Weights of a small GPT-style language model, trained from scratch on English Wikipedia.
Size: 9 layers, 6 heads of 64, MLP 1024 SwiGLU, vocabulary 15651, 28M parameters.
Each number is 500 + 40 x the weight over its row's rms, rounded and kept within 0 to 999. Layers, rows and columns count from 0. Numbers have three digits each. The size before them is the row's rms in percent of the matrix's.

# layer 6 MLP up, 1024x384, rms 0.0493, rows 920-956, columns 128-255
094:523449519448488555537451577533476478433431452489518513466375461507473511447524486485440476462564507463482425533480480485508531448493481493430521477503496545552512530523490534456518575460470468487508476481512521560500489460454501466481479537486507510431444489529520460467544474468538521443449565511489475504530444490521453518543493460460420517494497487475460490475503480542465509498515
103:459477477461449468467519553475483489472475506493499535473526539485548514517543467497484456480526498477563514555471548449529555510540563520542461597473475517445524508469497418462506436571512497458499509503425506460503502534549510482453477469562528397509444489483494567519476488484567440478560503480541494467540550511484555503543546475485531480551420472521420453477493515531488522565524
106:549484544411471587460451473511480508398501505480535543423497533561503576459441488433483587465495541460510460467508514467474486538437538522566502459481554555513511492465512528499498471520499472592472477475528462525537491505481564486429542512500540465503546506579518420522581511500460571443434458510476502461553564508508459549505490547584488445485538507444508466427539534508479539440456
100:583398450586485539506535457491530518547484489519501526477463447524494512496484554490549501450568534513442472494547480492541501530531459536559462483501503536465478556570468543568490433526519467506492558518482545527454594527437491556496457545506531452523539531524482514523449551528488436486498468568487508532520534458557515507423522478523492482529459459443523538491487463447398507527554
099:511485444522527536519523465524579482524492520577515560467490411566489416504519571533476511511543495506513458465534512474549494497523500544531570564462486486483443540448451438542472493519526579420484517459485495496472485525456500515459528480524484529484512469512472523531497511564458429525482522427471492470511526527380426461481413434428582531456491507585564484565460477448422446505528
096:521570530550438517524522452555493524508463478501454479547473503470436558496462500483455471504538480448516501473458462432463485490477546423546479579542486514477573485544534449557510511512551463514468552486508540487566511470536498381503521475474436423545483541448579444482607511535572484514505448595509490496553550556532539503514500553503513556501479538458486480554486522566520426567508
099:472536412485461485426499430475411487404520499476572498513503469584443557440481457517501540506492527478498456508479502503523478530524480464540559507488465492490534487553444492588589572537524486462447528522440548464459498493536469483478530512503489502501496491449468473459532519549552502502518466435405426530572484500493445504481520507552491480551542493477467492496493514486574481456540
093:516513555533549450483499453476526457465596517474474517527521444462538533478474523583518469448473435470531523495567488491425479539498458515548421519466521434532476470547479560398436540494523594442474511485509502497538485543536453507448544460515512531522486522496527525477492526436489484499535480494483523474529467467539526507464517467492464484516461524485536575535486517508490510479490
104:473556471493560499448553437511465473500515424497515514491546466421456436459528495540508469433447453461540519519502501578458458458521515485453551512495519477555499476448503516542464532526506476486563509492516521412523527538490505531525543561500463460476500543441551556449479498473465457438505488496449549534504539495466433437504408523433431521548489507483435579451493511477499543569468
101:440520502482503551537517529492512486523551510534456534526492512522448468535435433465557534495482461489479560463566533513530493541457552541463540479478371541556511439512463557528483464594492522488545499472526556451444470540541570626532527487519455456458441560501444490510531502540532518505546462492481404519520530525448478423495578437485522466492508472525567504529520519455496493475488
094:390571495470495456459537514453472500511515490512523470517501439556542478524470498524499529545520561479481506519504454511454515432510453519514494485461529529513517544503455542514494535487507457498545494575491563536469494463473541567420568457527465467420488435523539524499497469542482491510500542511470537544491537469517526446560499469491516487536569467425471509444601458494549548498456
103:551551422490489511483438402483496401508582583486476523494508490479476500465512520447498524451530436542508456498506492508475509495456530482538454541461438547445481529495423465511549480502512482462497405510473445505504474485419477470604442517413483528494448501514479477454509538450502513479492515529489488543527534482533530520491486452488560517567505629483456481477513500497566505515525
097:557520482435527535504496489461449486501431492513493535427424468517514385379543498416533491499493518525542519522492501471499569557466525488523521493464499484498529509561587472438566457571505487540489545485461495514468463507500565490480518432487506496544516512464475512548446512459540527584459629476528447524546460466475502501502501422561391464489559474474519529502565495432471482516509
093:470439489479475581552502518534495505516468484447488517464578434465492455492526491494502577426505515475548469459545495501479478488495550539463534489483506484590543503497494555556425502447468558557490576499505488472489459530498529503506455544574477489478469514458541405464578524433445536514475470467558531558473499483539490542419478520483550561480514569515484436471559472554449552529427
094:468549461498486496521468432565433549505483598468480533482468505510505495456494518514544544402498485450509518489485463600562487422480550490510469464476481526503501439509543485473503497495599522489476452466485523471511489497497518458552411536466504529535501449502460558542480477568578403471515547486426463515497435418434574509472430512552496415487525475516544556430530616516458522484470
101:518440528527438458469448493558515527541499544468482590509496445376561426530466467452521421566459480464507520488469505477488481484524490456515554580508467457515526501472572524529507514538533536508439570487479487447498511467457497535506520428456492423511525472471506531540465552560423487536489513570511489458508477497483446533504580479449522580527504473516466471493540478537562494524435
091:530528450526509540513528502478456544540469496547482524564542539468469517505603509546570449465443491524522492507527512426513529490473535424459451498513494446496546476468517439522474465463359548509418434477537468504533484469488503486529469446455482487576459603442480550514462534502470576446499515513508499509433585424574549464418575508481528522479516538511382509523469550539449494487479
095:492442567516522537485478537549515517521457508487491565534517514501505437466520557520544494511550413490468473435535491456472518472480515559542475485579483472518534548523452512443516434537569468431522574502563513524476570504525436598468491535551482414467527450525540545536494510555502500489515477474534542505431511486501435501454499517538453511507501437517519528518471553449480422429532
104:466448507531510497484507501428474465389500477550448430500491431481451529518432532474529474438484467517461447499550450650512588533454479463538547466493541568542471505502434520503485506594431512517480530479521552549517501476459470470481516516520559445499476534547546443585479565528447529506570439528518448510485508477555415575608482482436486468557540480523427552513569492484503444497593
093:478508557474492599454512452480494460555502459550447399478476481490438500499494442584504480483479477455483558531479481479489528444498485471475510503484495537538544504523414488560458488563500432575577528442501477492537441497467511487451516566473564515508469592422507447447488511437449468479529487505490455487554603457498527453497564546556466489501545547478473482480438576527475537462557
103:525576495559505524486481500555537525557504517517530515514533488517431489509553459441466446551504562566437497472449502546510490471481485479516531500473494496461432464483499552506441518532487528549534487464496527591516507460497542556454507398464482495526438510499499468527458488513455505484544502561530494484536486454473520532483562494498464453450461446542519393540406481528520502447479
099:483516467512525493451498451500451477508537585563471495483609523451428535508513480537495537458506518507473577415545497514499516598513535464491515528517446473469520483514497454499519536509558527558518422525524484463497462519467493462558410556513421508493475539556491480478524428424544532529507399524503516553472579508518498540529506486530508543504545543389454520449515601501532487510423
099:531485498434489481480504570584543459480487466494536478471481531535525490412524524489529531493525481506518508513506468544488512435436495542483484426478449466497528484442489509536534502460470461526550434519443555577540535454507502486551488489541402519536471527470498485482502565492462548485547486534569533469466488476513521509508541522453440459444567509524482473599468482452533457454487
087:515485533496517464442439453538552567521452480461521471492498461472438491527488507503536596493544450513486481539394506497461538494466485504479499503446492534517522527492539494456475525497460469480576491473534476398512486503516541472549501496532515540535549546552565472501494506540473527523477458515497557455421561560554455524489506513524543501523495496494487488454509478463522573489560
106:547443461472548527414536545492399562495483520533520527541561475442529500583489564528493519528462536511499506541492494449536510592536546458519514533446416546476510541461492501562499529495474501511523511480470495547467503502503483525491498499462496395429498552486478513533471540436520554517513441513510488487503532553516521503412517481460518565552506395466392475441489468566473509526539
091:503537481461467560497497539425477486469522521469572462461538479498510532500477446475420511503526515503516518550473503434564509439525502498490453574483542524462555504510492450479530461561489451483546524596486472496460560512503527505432513566498483506556491496526522494576552549482470468506500527460562463516537533448526506537507490434536464506505489474508509558454488494488469411482540
100:562506517563470583588487454522501431481609497529528546523546558355575533448495545541437444499479444447493474522555571461489453487536480466491518513508504447459574489533534502534535540519498574544444561560463486447525526507522447473504448498505434491464569549450582512500509534566552440566440507515483525513532437519509465546532511417471498550550531555524505507561526480547521375541372
107:492472529450538501499493561495509521502577515441436432443543515496554508482500451475454465513530530559487544526451485505464596468486504535451531438530550548499514497498491487436519532530472458522551464543466469522510501503471459580457497462532515459506480482484492438540489552498456567513482502419483488553531512513562541484479478445554515560554498528427550513514520462499458460529481
106:562519555529469534448526504517529520441442507539462574481555455483523491502431518554456466520508463380490465440509501512387557480506474507432476532504490482531530478535513464559448569450485520467501555497493411431519482509459508450588499531530474480473524557443550442556549477477458570595511512545465434534487560463505489482498548437515494546537597529453485478538528555508516523469476
097:542517558460564581429506457500552497457510401444497512484440498525432508562497464437499535529482531510534439474481486466549464505493469507498516406462485532490483466465438537509527503460463421559461447500540533476459496458491556462531502487487451520487466545511552459481548527434546466445450555560555496479525541541462529504505500502446458416426549521574506405512519520505521467516580
097:500527496485516505515558463485487477564519451511559463424477442557430483492444482532464519491502557529538495423519549456521502518504599457463467448476560467443500475525442482507509514514515440430587491494529514428505545479558534461489456482536491514479505497438517514477457501486515524556477514515500479499439490511513541551527438462462461475456464445526499504585470558573597462449434
097:489447510509447525494543438427502558452466488499481448502461511522462445483564454519463497434499466530494497453524513516502508496489531501449459521449514441443566476495586476550458503502497498490440480519479503407544528544502585477489497597507539551478475525564546481495443501496515542470505579492566442544480481456537431460425466417524526564492473556522478521561526439484563539433431
099:483500517497490431544431398459450542489502561521526522510474471525399587597555482482414524443457495523515441502426541428486529488506451490535518536443526520440456530541459529524484514444492459558482473534540438460491464434510505492531501440557545447462465434538467533473564489394482470456477525502459471528526542480436509472531563512506507461502537466470503481454518483482514551528507
096:435444437441553473499592493567514440509478510574477459443560515572447511535522503470485498492474493510532530499556542519549489463487527490504542476520520546482466519518559496474522443554521437496490439517451452528586442527518518518516494508440452457484467435551386436529534406540472390466470474407538518510570523545466455504562540559533530493567433424523450495565504501450465567539495
097:510448537496477469510567422513509564456558469506497459505562493433493509510499533461511554556428506533524503446548498442515505492516494509471514522498542509526438516480511470536473537516511542464423468507523472423523436437550596514530499474483468420469503512491559542532407517466505484506514525502491503507454551519495546582444566536476444434529501510494525480533486511501559459459494
099:524436468440499482490419516436525528511535557531477553534546487500481582548482493438468427542460411501441522478539507486504511500410534475413486528507575544467510537487493463541465406506589545550459488511444520494561567499494459466483550540494556557494482587480561508475565486464548423550530476500553542519552467485486542442527466484552524504453495473479537427445503509511518535507490
095:492517461545511498491530481511467466487509515549508559514426486492533548540488525557550470544430460536480484488512507518544560513562438475462479423479543504446473465455515492518482527509460454544498520478535515485538485437454441435527452477448433537553432511509500538474498501547439475508528474549505538486479493494541538468531404541536505477428617490473578592488405462530532476503480
# layer 6 MLP down (transposed), 1024x384, rms 0.0413, rows 920-955, columns 128-255
100:477490485553556459543548562594464470406564514447516552471500484510463508521516496526439594502526496523503524513471460437543581458493453508543492507563480488537496444500490482452465495467471498579466523497607534448541478474488497446483468459537474449474521539461465494536477510542521490508590532522544536542513473470557429476441494546505591482542503489489559504484524512571542423464463
108:493454479438468541519475470456495489469489531521418520468452479492459503440469523434462496550447552586397529445508557552511498524474505475486510482521538486504515497456541471490474471546481474521520513542437530493507436492480477414461564468464466542572546504424522418553470588514505524469538535517497583500518528506471539461526585438521473536500480588503456495494495578543526442504510
096:543508480534549524469463513502439490458501444482570520508481474464492502468501522540556515449542476466578487573528540496527442480483531550543515504440556547517593475491491476498541465533566496475512468464505486503488491537528546571494503505475529518473549534544445570517530528505537469496442533508484453464525466503522541496522549473522493426505492523458477508503478497438465506493477
084:652565460547541484490437463504511497523489470507494508571494471475485524492481504456500472531440459510455515493571499451497514512476514530493461482522573523458533550516547492477530451545470451459476528572506483572410568512496482511543504524481517430486607505476494500482493507509534558568561449530541494575490456489414486519495442500509476491607512466398544522462530532448465478462516
101:553506508576497523477524500451497471457552589436426501522493490462503563532424481522448436521576463465514514519529396524488549538472436503434483489446481456516397484518489558436553537485519480480513485526483512533524508526521536477477545504499477529420456467561515484477476534488497524473502498537500551530473478494566575479540527496564532442514546474429499553487452478460542515490478
103:475516480464534476518454561549497482534487535503456542551559555481534503503499585589430541518473502512502434452529553539426516460522472553439536480474500518485484475522497480508552604561462475466490483496583465462493435459513553493496475548500544538455558467556520533478465461474477494475466492407488551548541464470510441506591516446503518519451440511506530470492514479403491458425446
104:489512526603501506507556511498525536530508566499515519488487478470516578567449533480514483526473462488548474518489482524478463484446494489496517465563567526505591561498515408533398453497502527508500478529522499531537482495456497538475485498491522546460477493484490513548545455507532454487450541479502514462503472458504458521508489518539512512537504530479514522489518449550561456532471
094:472559469453430517438491509419421550527445461452484490454445518456507510501524522466490525462526490555528552552471526435480427468509508499444469512526469537516474484414482446534504533528436450572517403407513461505497525463427609515531596536556499488512514526480466440485523439562473540515533530476514485565496513448490531574525478607456488488518472475543460479507451453518452505488534
106:500592475566457480470476418497539477483519481543512492569543484466509545420522531534473542525544464488486457462511587474489477546444484549561476466451464508516599469461534478453451493517450451488463495484483474503480470482507496470520481547504528542511451544568599409455509479473542459467434493512528505452530547552534511431476499493524525528512468503496441546531478507506510449479594
099:476500402542425543483550491482458506531472510467519422461525495542477554467467462433537520527514538481435521567521484482542540545521506469514496520558464445447500476592514477554456482478515460531459506451460494531513474488469485490474470558500545505579518444419541512524477494547447495508507561454506487540475469567570485452475563481507466423496551536519536466463501477488469505489523
086:553423440526485506513487504609552514527484473545507483540443498466517492517493509503450530503467419524539434541474615483488520512556533528503477490508527503494560574503488403512508493457495524437523454448527447473480514527540512384590506598507433536552545580495458468508542492474527529531457493507534527492522479517500506540531481559438550508464446469441561454552446490492536499474517
094:484509557493556451514559479506506517468558517482545534563483508485482507538471465534536368561496471455511512482524572482516482519506484566462562493505529567510503534501506478513534537583504545456501536471541495515531562508485472547465573499546562499525455489544507453577427553555465476563436433443509547427542451462533474516466498554496466497565455531415470469490496382560447582512588
098:479520523470505519471529506447478492480570483513462441529564543505474505503431473463497521531512504560460479524514521490569504429478480523515488563500489523551457523467469466453423517453523510541526504436505439488487553486545491529497497465505492510415502516462502494519514451557517493481502532507554541521441496504565488479543468495512483491518495498486420472571434525511508505504480
097:478552456544516525469514439441477528486567471611599435517509517473537469506517533504521549454482533514488531476402499434484524479501507422504514454473512457441514430544491484461453485524513531427510487544496474503461452500519517462524521493507469485477504422548505545473539476523506439477558503463482419506504499475485476511579476489492470453532516446515475508434493504588539497555510
100:480511490559485522486496505520616482510469470507494529473510443542506539525482451420498525524552562515531556495454540531475494533506597505501473498426462531462490466523516506516475517540469508479480522519481503462451594436567514465515494486500520487498521570465511430494565404442523516407486495516536516499499504520473485509544555466497543519431536461513501463513442446584497544485442
102:456549475489528499503449509473526538545512503487506468508533498520499490503605485504485530514493470439601491506468535503456480453544509513510491456480503500493458483608488447491551475465468544495502520455487472477511517536509492418491466542572503456494487459475466520591523468595466544572542490462564501513424458416530497539529418451542474464525465504495548449482540514549493479510490
098:576465559522454455498489561441539473450535483492554551513440519451570468405483466539516456494511451494575480523516535505482529506502463506511538463556538478520483537506529495514567533507548515485492611470480467501472538509382492509539499490549544482504571416552419450477539459474509524461481534452541548509527469461513462556527441465498458480572453506540535487487448507463556439506549
089:526538515445570543502462523605486483464472455504533505498417481497504532523502486428448469532540507518528493470508482529448458526500526499496526505502438547475565503466505469553523477478435528559510443493498521541445515488507525430506477472470438466475479540582450456513571494450590497469480529519568476508563470535489580482525481428498510430478530523517421491499493566505490581547580
102:520504494494507464520508573579470534550464483466417495451516519537446496511455503570553457533492581437483468500494486529486533545516479503424577530460467511435486501499448491546519434460481500533443533486551441542506495539546522448484475478515513455580560502543456530527510487559491430468487518529505536537415532497512496529446484506465518483397567492514534467459499511550518529524466
099:457481484489510498534487496522414526536483463514643601491510469444587508506493461450556508540485493494553475540518566383462496492526471470536523447520457492478505570490533493490463513468510524482531480464501495544520500470521540553567549435540495463485504449538541480552574561509494523487505528427515544415490465487532453551513528500494468446474531470449536474493504484515474386539484
103:501534549531527548478484452427458486573570533486479508462484530504517483539517547568528518502517399585485516469503439515447485535496545504478463466552525528520472528506482567470526473474551523461418486541577501468583510424494409407464483528460491504570568486579589539577490496439498494464513561541456549502498586491536533534445460487500601559556541523511506532432517529457482480463505
102:463538531397532480543495502498531514455544493565475547518554563478546588515539560556522514581434439530557533528520542530577521569502504525506491484490457455473550496544529481538441464535407429476496476480496508549492501493466533459410422479506528487508458491562486506466491488600514500405451544550536530524484567515460533509515466466577539516541456436489566514561477459471463495502495
099:516481518531576564497529436511471462533541562401450506490459606428510481531438502513436500435526484474537508475486571488480436462455511510555511506501500479471517573524462488496513531534499556506484530502508442492437442566466508461559444489486499512484510463533454491512551450521497484442522435491418394516505510486473567516563443465563526504515532471565508464444524465556491437568507
093:509469479500479526530549490422441489433530438498524579455435531505514511498390529552473475534517602576498491521553533499560447492509516484485430527526495426457419548469545594493541489521481525466507498481477514579508555489419438484490495510495504448522570467460471508532490524547534496489515532494533537494508454479397524497455497439577496515427581507497549484519520510524478385491417
108:544500451579523460514477488510554529468537497452432542629493503581514471511497492496495458511430454428479552552481569436504540461465496546447491498521489501455454457527568554462443489539486553472510522529510418517498439547549463459434448598481520475520543471459505496459473511516522475502445516486504440577564457510515477466478514496495447566448442527488496448505532528525478571556481
095:533491521542474542388516528534495516507539474498505423493567437470529401491505472478508474528582466516526510518476494474512466441560456511484416506473503487498452488529494515538509510462519542536435517432479443485521473524488473520488487460463508487467573508492521513531446521457499533489487540493452478519424490521486489539586434527453552510486503447513494394490544524545564481477508
101:504561447542490473502595539571476497423490501530479485487499477511478511524469466470483530458513491424451505501481505486520485554488490495473457519507461521560504519534474473468457438457462450516539476422501483509409492492555561506438435499506487556534437492548491478529515477456554527445515509490480554516481539597553485490505477458499528522495546452545513530558561501428527526586467
092:518477470500450535540467440535503502498459489589456544524503406495496490482423567541529534498459462490500487542506524571512435468462491557574504506450481529472461489554497536598475429538576457472486575506542441572447453502521459488529547484456487533477473510410501501413480553482549499447464483561493513485517468502453512486513511513498504444546479538456487503511495524502550490475524
109:557457530558484404568453522542494550568460553588503591559558499452482487473493445457511498507473546430515449501440498551491512437470437462548546488534504512541490487469475524544521534469501528480497498586500500578517499539567444526490470511500576531477491495524383483553422477559543511564484482484366526503426512478490605540468564547535473485456454440500534458532512547562458541452530
094:458443507527448477512464495472519568575452513550461475474553516465506460443529545532490505486486447508502503430578493508492524479501522509540510493544499479543458511493473466500487476473577586487490596464503492557564533507491461511554506528547510530495475485466470508499507507528483496489558481409402543488439529493490470461536540532508521480506471478500533582549539469488420551471435
101:484467430565507480440535442478522486459490489440481495562524448469558408517497508470526450541498448496487582536441474551483548479522492550586446474528535440509502532493508570478591480448468501527451482521506455532460440501526516398508506458484466470509503453581468544553541447501574481485595488412477516507502487453513396455483533560556472512584418511477478521518590526535452548514508
100:485547499483513520484548536522547529491505511493522519446514466536570469490557436454499483503537529513519496557532562438542465489539471546526488505537539515510456473440502524512564491532451555458553507493453502493510504494493559616533460397481495514497531499531468492503494516536526454545502500504441563418535525465531486509500492493531509478531479510466491475453572501529512441487542
108:494472455564571584489515531533513517553406545527558445566564485491480515483438509458452536463486467494461536467572476452473458548578479482463513453471523511520520470413513490508484491460453486473440542560536471512488491448485480386459491499471446559443575517458491502545546512520493527610503555583519495518415445490478522550535525501462476503463535477565528551533532455513495511467506
084:553527556530461491519459532475556496511501478484526532497499476572446487478491500497506464471470531537507472490534469548423492456501494497494494504471532459477449435484466495507466540474516501482495541500455499444484478529485514479496439498517507472487517530458530592482482549534510536513471549557483462529496534486497542476469495466507523483530550560601578539430508484447492488535496
103:515538490497584496551467542460443487516484466491522554455482512472494515513530495445500436514552472450556522536496537479547487472465475491481496496418481498573476487509464583477482523479429475550480505497445430465535546490438477526512546469564425460485538586465423482473551448557435473530539540603567476494527551517498510550436467547498509531507513421474498496487421496553522546458465
093:513541598460459515484478452443570455436542415551537543478551552507490552471395506506472431557526512457479480473501467436501453463496470502570500496525491546512489502456519462492542470438544489447513504483510455482506494536450487488488458395568472468479508417471558487480487510541472478458501516465497454534514547432480434540523498455506505499503524451473501524544512480466489465514537
# layer 6 MLP gate, 1024x384, rms 0.049, rows 921-956, columns 128-255
106:583485481511475494558553541443549514519568584489462507529459492515515549487478525462481530498571492507503465493525594511546466423514549540476511467515510466555530518535624545462525516547487531538512566581485502406492501513567515599539527513489497531512513496521494451525465485515565481525498525492512545455520451535517510449562568384475521570544490539446541443508506478529506482523496
096:461500433501489460531525492457527450566430462471499516522484476465467483560579481522449491479524508395518504558513514508483513472560490539503467489517507521465557593524516441525459467502533475473484548489463463429479543507532430510431520535542497446583456511387471531512487486548538436488521509505533470500485404542495517479453526432476547506505439487556536537480520455527442447539470
097:518472532545478430509463519562512523529437528452507527507481548496501542510576503492543486485518492509425504524541541517529550534573514592445494547423494508535523542519569480439506440504496468482493519567523468536451579520445488478521479515471505486467551552508468484555520498455538480546495487410565464582408506537442466501474470487485478481520473497407545552484481431450424467477548
099:467450477531442562546491466564498505502545546581523528535529545509571556467474510526515535505487533475533501504460444502473512535475423444476408510528513472599514506549515449398512510462431468528521504483444524471489437491522539457544524556511525501543488465470501481407525499459503528523483550498533527464513466491467515475513442414507498487501500542480550563535482452469481481497448
099:479443516479451375522554551476527454500583508491504510540472469451521451533479495535536449581516549463517502478474530496486523570498525433461528447579473483504532457563496495460497493494457534506574521564465490486522489533550467590589524470495554543509505498516456484464519522433474503467481481492503563517502577526413480465491581399497543431532497546515456403572544504482502482466515
102:485524518523456549473487515455557501557529485458431510542524508460520521491493487487532451483479537543479451527562491534529499505494513485588589475498562494488574478497523417407526528512517527509432469480489521399514518480436486525457482516508528555523478544497437539496527543510454500515530432484544514462524532472455528513555473493520474532486480552554481547486472451548455526501462
099:519472485468588519436443508504485414465427494487534506495446493506471531505517511461474549546486504509517566460437431456487541432477501554532454440477567537465563455499495470462487370563468494532529515512486497459494538467540501490557506498450519487523526508571485493502514567500512485454523474488489550457570556503441499515462455553505517530489564481522477501475574556509479471512526
103:557425459573501555540495503513525488511557514597508460504562460485485484510491533435450507494474535481491501510473491531585471518553484426470455513523492532478487540519594495505508570515497480594504491581483512469521500464487495541547491512528473420585566521568499497536515458531523462526556483458508519577472488486484545577524504590561489551537458453520452485513515497543522456522485
102:450548493468418555558524507508508510484475550478499453539447444512480545531514482433522486425462518541499512510473546509459454476537472359497506465479529568518505535541562526555497500548494454476502499584477421509495508479441603491461525470567454487484489470556429563524533495522490559465521480480550438492513447538485498523543537535472517461486433507480506494506427514568528518560451
098:526432455573541553478576498484511446477523448514513449591477485492479528542469490497504475522460558434431543539527559481473498467470477456517464472466505453515530503510498408497531475446480493511524515529484475499555504472464520470589548541474430463496470512511536522533522436561529558532489509501519565458461579468501466511599544554428502603536518462504416500554420429554485478506490
105:555563506584529458511463461525493529532487481528475547540476468490493504484445516478475485553442524502451542544572583481551441509553483569483549510496486533485561547504451520555456506572502527467510544545514423462505557524481525535516575522487559477504549515497470545548448474497496501555485480500558579465456471454451482479529495528420466518505430474468422531482468505560502498496515
095:488424501467572511512452544547517499463454467536568530479459476491536513526542546479475476494511538483503502504469436508478519551522525518472499416473528515488381496462414482585533429506528565489477456507526491537454498537445509517476509536464524522593502508528528512456521517485536536481480483386520449506462489537584544482565444482505516527443506395531586488438455498498470552409457
096:474543537510495519514614544562477500460457471497543468498536517460484506534460463518517491518489553546507432552490539531512473570487473513488621483463430457557515513466504524579436510485435437497491508497545510510470544561500494435395500596480494466496493565547537449551516508486476503461467514546471536477516534468554486499508494488484536550466494484489521522582492500516478566487550
099:493505487467526487469378518564539628494418586573502446466550496458497590553486541534577550554564457474478501489474520540546405485495485466466561471484460532406536582473516420494536504495518541547496451484465504411530528442486490492555565506477461511447573477486499467450500565497516554534500468519485530525438545461480512503474565610502451491577420503493425485511560518523561478501458
103:478471530527474456512449566519568484510525500526486523510531526470517483486469477476453531559484503514507524514488489470443489533470605503465445554495530458442498504476483418490512461472581503581468505539490429498433503501465512489566455582485506506504512449503454506439580438478412528536449458502515506483486529483477473489556531515527544558472432520499512440425459514591496478536476
097:456492563425468499430507437543463563511495520460499521472474514506520460424404517481520578603538498502562533512517468510480494479496575496442500566517530510496461547544553574489482500464527476456422505476578472546498505420561582459512453544479420551538492533442515422489448581536504485527499454476548572491456418565515436514512504556558521444471536459418547564523553443485516513524618
094:469556505467521530440473460500521478431415515471451556564497484459524503526529525500511511541556571515464489543519488480516463452526516494490553557418452566525479470477492452546542448448509474528534497534461493502422467475466510479460500430425494445532541566564518495548560535488494552469484457525541518475469463577508567530490520458501496437483492571449484441429556566514549536512542
100:466428539546551501491544557511508426469469503472467499499476526450488475570453465488511517491463470534443540558573462446497500483504535527540468552474509524473430524429469479551484457509488535505497489489534525434572472536536530520539563537514543509518497518478477485483557459516528534552524482498508562483439459448585464467423529500512511527534483500456487537471488522530460484486422
097:499553456470518535471497508564510499540479455548551495498470504471556497541514451546529562523588491528485566606459517512479497489456567512474503523469463518455516472509527453571468410414458473505453512473478499506448473525536512536519458502520524474529515544468561519465487506465503571448515457496512437445520491495530496517592409509468473445556508402488507484418494505535458471539488
107:478471545472514479478478496524496436482445505518475504487465517411498498567517565525523554494558486558518500563539434498532603469511497468468528544492527531576419531486481510533548473466481451507562486531495505435473479520491533495531501573434481553508486573443503546567501522461477502489483433485490492501476473414541480533480446526506465484464506533503436483454538377433597542464550
102:479489512470443474519519508468562490481501497496548511469546391481534445416439483472511493502474534426491494563452524499489467507514464459495437575495509541496475513436515494458482506462607480398468539472504528577535535529514510456474511491433508565513513486451449518566547445598472500566447515516536537504513580509515493515506510563405496509497436474505473468475436533561513539481469
100:458423459520561495447534525574524414445498431524531497545506481458493476468531464489544542583518472516483528578448505492539474559513415489512536523458539530531469478515506494482543452542557471501561436589494529521529528552477527564561528551566550507521570510479555478500563502520554479503510505450580605508520504458501498587498553482464485499529532385527528453499449538494553441476561
094:537494484466502545389503478542541536668426534469523441563525424560446484482537403509478558555451445446506492494492523489420557479486450521573518466479482520495551543495516474482500519481433559543456416444509470471572515508473564558558510505559423559493498476564501496515497517444519415503522471493468522442467487594549434542549444558560487558497521578459438522489535506447461434548485
101:500499446551515579548479505518455397449490541448491525451514532509553460533487455447545577445544480506467534526544456468557491453591432486456466436522520548521444508532515534527493506476513419428455511528470508513437550510537463546558460528584564511489492489585514495493532553494459404520489487500493451510533491434485414583425521501603479577455490479453586512457538535495516495497493
096:427606555450499514509561488483488528477506481488510461459441501561503427504486528489445454592441509491556472583528397475419529455512535594518515526521495534483519501512524483540494479524558552474427504538478452519490484541469512533552474485527512520527425504487451506519501490531518485519474494449570426548528500525488545516566541481477504501512494452436525470516495477479472538479524
099:494541492442419511506446473440530469478556556470483537515560507512502522506482466497427533500469508583515573512503576478544486538500438442450524575533603442499548508499564449509495536482503502472505510544504509446524560509462528471557474501499483542429461486475456476514504482497505503488455466476525537559481489482556488479603549393453528503517445487447516576501554507475523512560460
094:525481451516425490551507471499530485447513455579492540530468437522511533521401554508485523603432459484470483472522539513548453488537499568512446464406489507494407487560560572560435506514515443537519584531529487519446501532515469516511480461486510494484555466451468523463504515538491467432450522512517508486505442513511468527546503519513502493508470541511465514516458540527517497412502
107:498484432504472529506542450510528498448439484490515474582397473502497518493486507459489567481541483381547504442531451484502555434542474448477393516475563550482559500477470501544471539507515367499440493494512461513520504503533477488472426523538412408507517518462504454586573484468470498457475478514538426510536466537501532524585531496534478545505498480457469508498485512525460456509501
103:454460495523511462520530480503539570551473477575492453503516498559551500505520573489524549489538426498546438518550507506529496537454469554520506433533521471488492537559546494467453481482583441496495588447446556541536464594490424514525499538574482511487574466458498509543488425486470512519534492501482520513537469426525425511547444489531518447484470421503510552613556510460397483417454
103:525557465496532486535529512447521506506497486483495472496515446538567465549515424479451537506590453513561495531493506597505511533548502530524491510502515527509526466526543510449537468551481544544475455519501479447492462528427515529534562521478574475497468490504506511526524449426407528532544462501543515482503491533503493530518460513522541467522397497514527544494541442522575475538474
102:538535482479476517510554516540557563526464481458551441510482528514489468492566503455479407456528547503483571536486520441424477531596508492481530502563480508502558469538503472546518545573471539467522474503449480517566571495437534513507457499537533471422508497525426417512540476517489513520486508427477499526509538495486565547473537488476470514502471575444487485492552469554580489574495
104:514575523471561433514461476492533513497492483520476456487478536487563521475472571480445437457557509451482505540543514532470496478456507458506447533497515495494526547541477463509600488562455535490406485499499481499483493481422564517524486545494476478496439509437528519487473556539407524576507483539502421446538524521534502515518577530451502481492464487509488532521481457483484485543527
108:514461440529524468565499500549471503513499557460528543549490490551519498524486526441483492477473397418511539529546508561512517465556484498498438494536445503488569444499523511481480463531562571498468475470584524434491488467496575508504469515532475520580468494477475452481573531435494428508465489472551467438440420536541462496419491531477535472491507458463471499542511497524456503514491
103:511518574585557523521423428574498486515541553472479536450527496402501582556530489421501514608556460433477447545566559466594453545543525467495483480511549501557505558515487508548529510513506502562513514494525480511508453479411493533567475547521503492451517487501530464528561483479500550551444456546522542519427363480465459558548487498531435484542533474508520483571500515512578508530466
098:519425448458434517481526524452460525493496557453569537495499468543562536514527520462421479419517454528458558515553501468418567581452535541483440490439442472402502501541471482400547519539590512538494536486479538469485516493505467450428492496522468485491513490526479490533486543540465472600553483419605435461513554528478474506524544416576462566457458471540507526527537503506511456534476
106:484474508525452508523532455498447496533437574497558507592436463486503502471563474514515486494570515529534445527541427510450518622529453587490474531408520571497513475505486492517486449523496554496522567522527471471451527492511498466559489501510517495567451507506491559506550528465451506468470536518524479482502523517536507457461544504496471448538421475506521528549492454580499446532550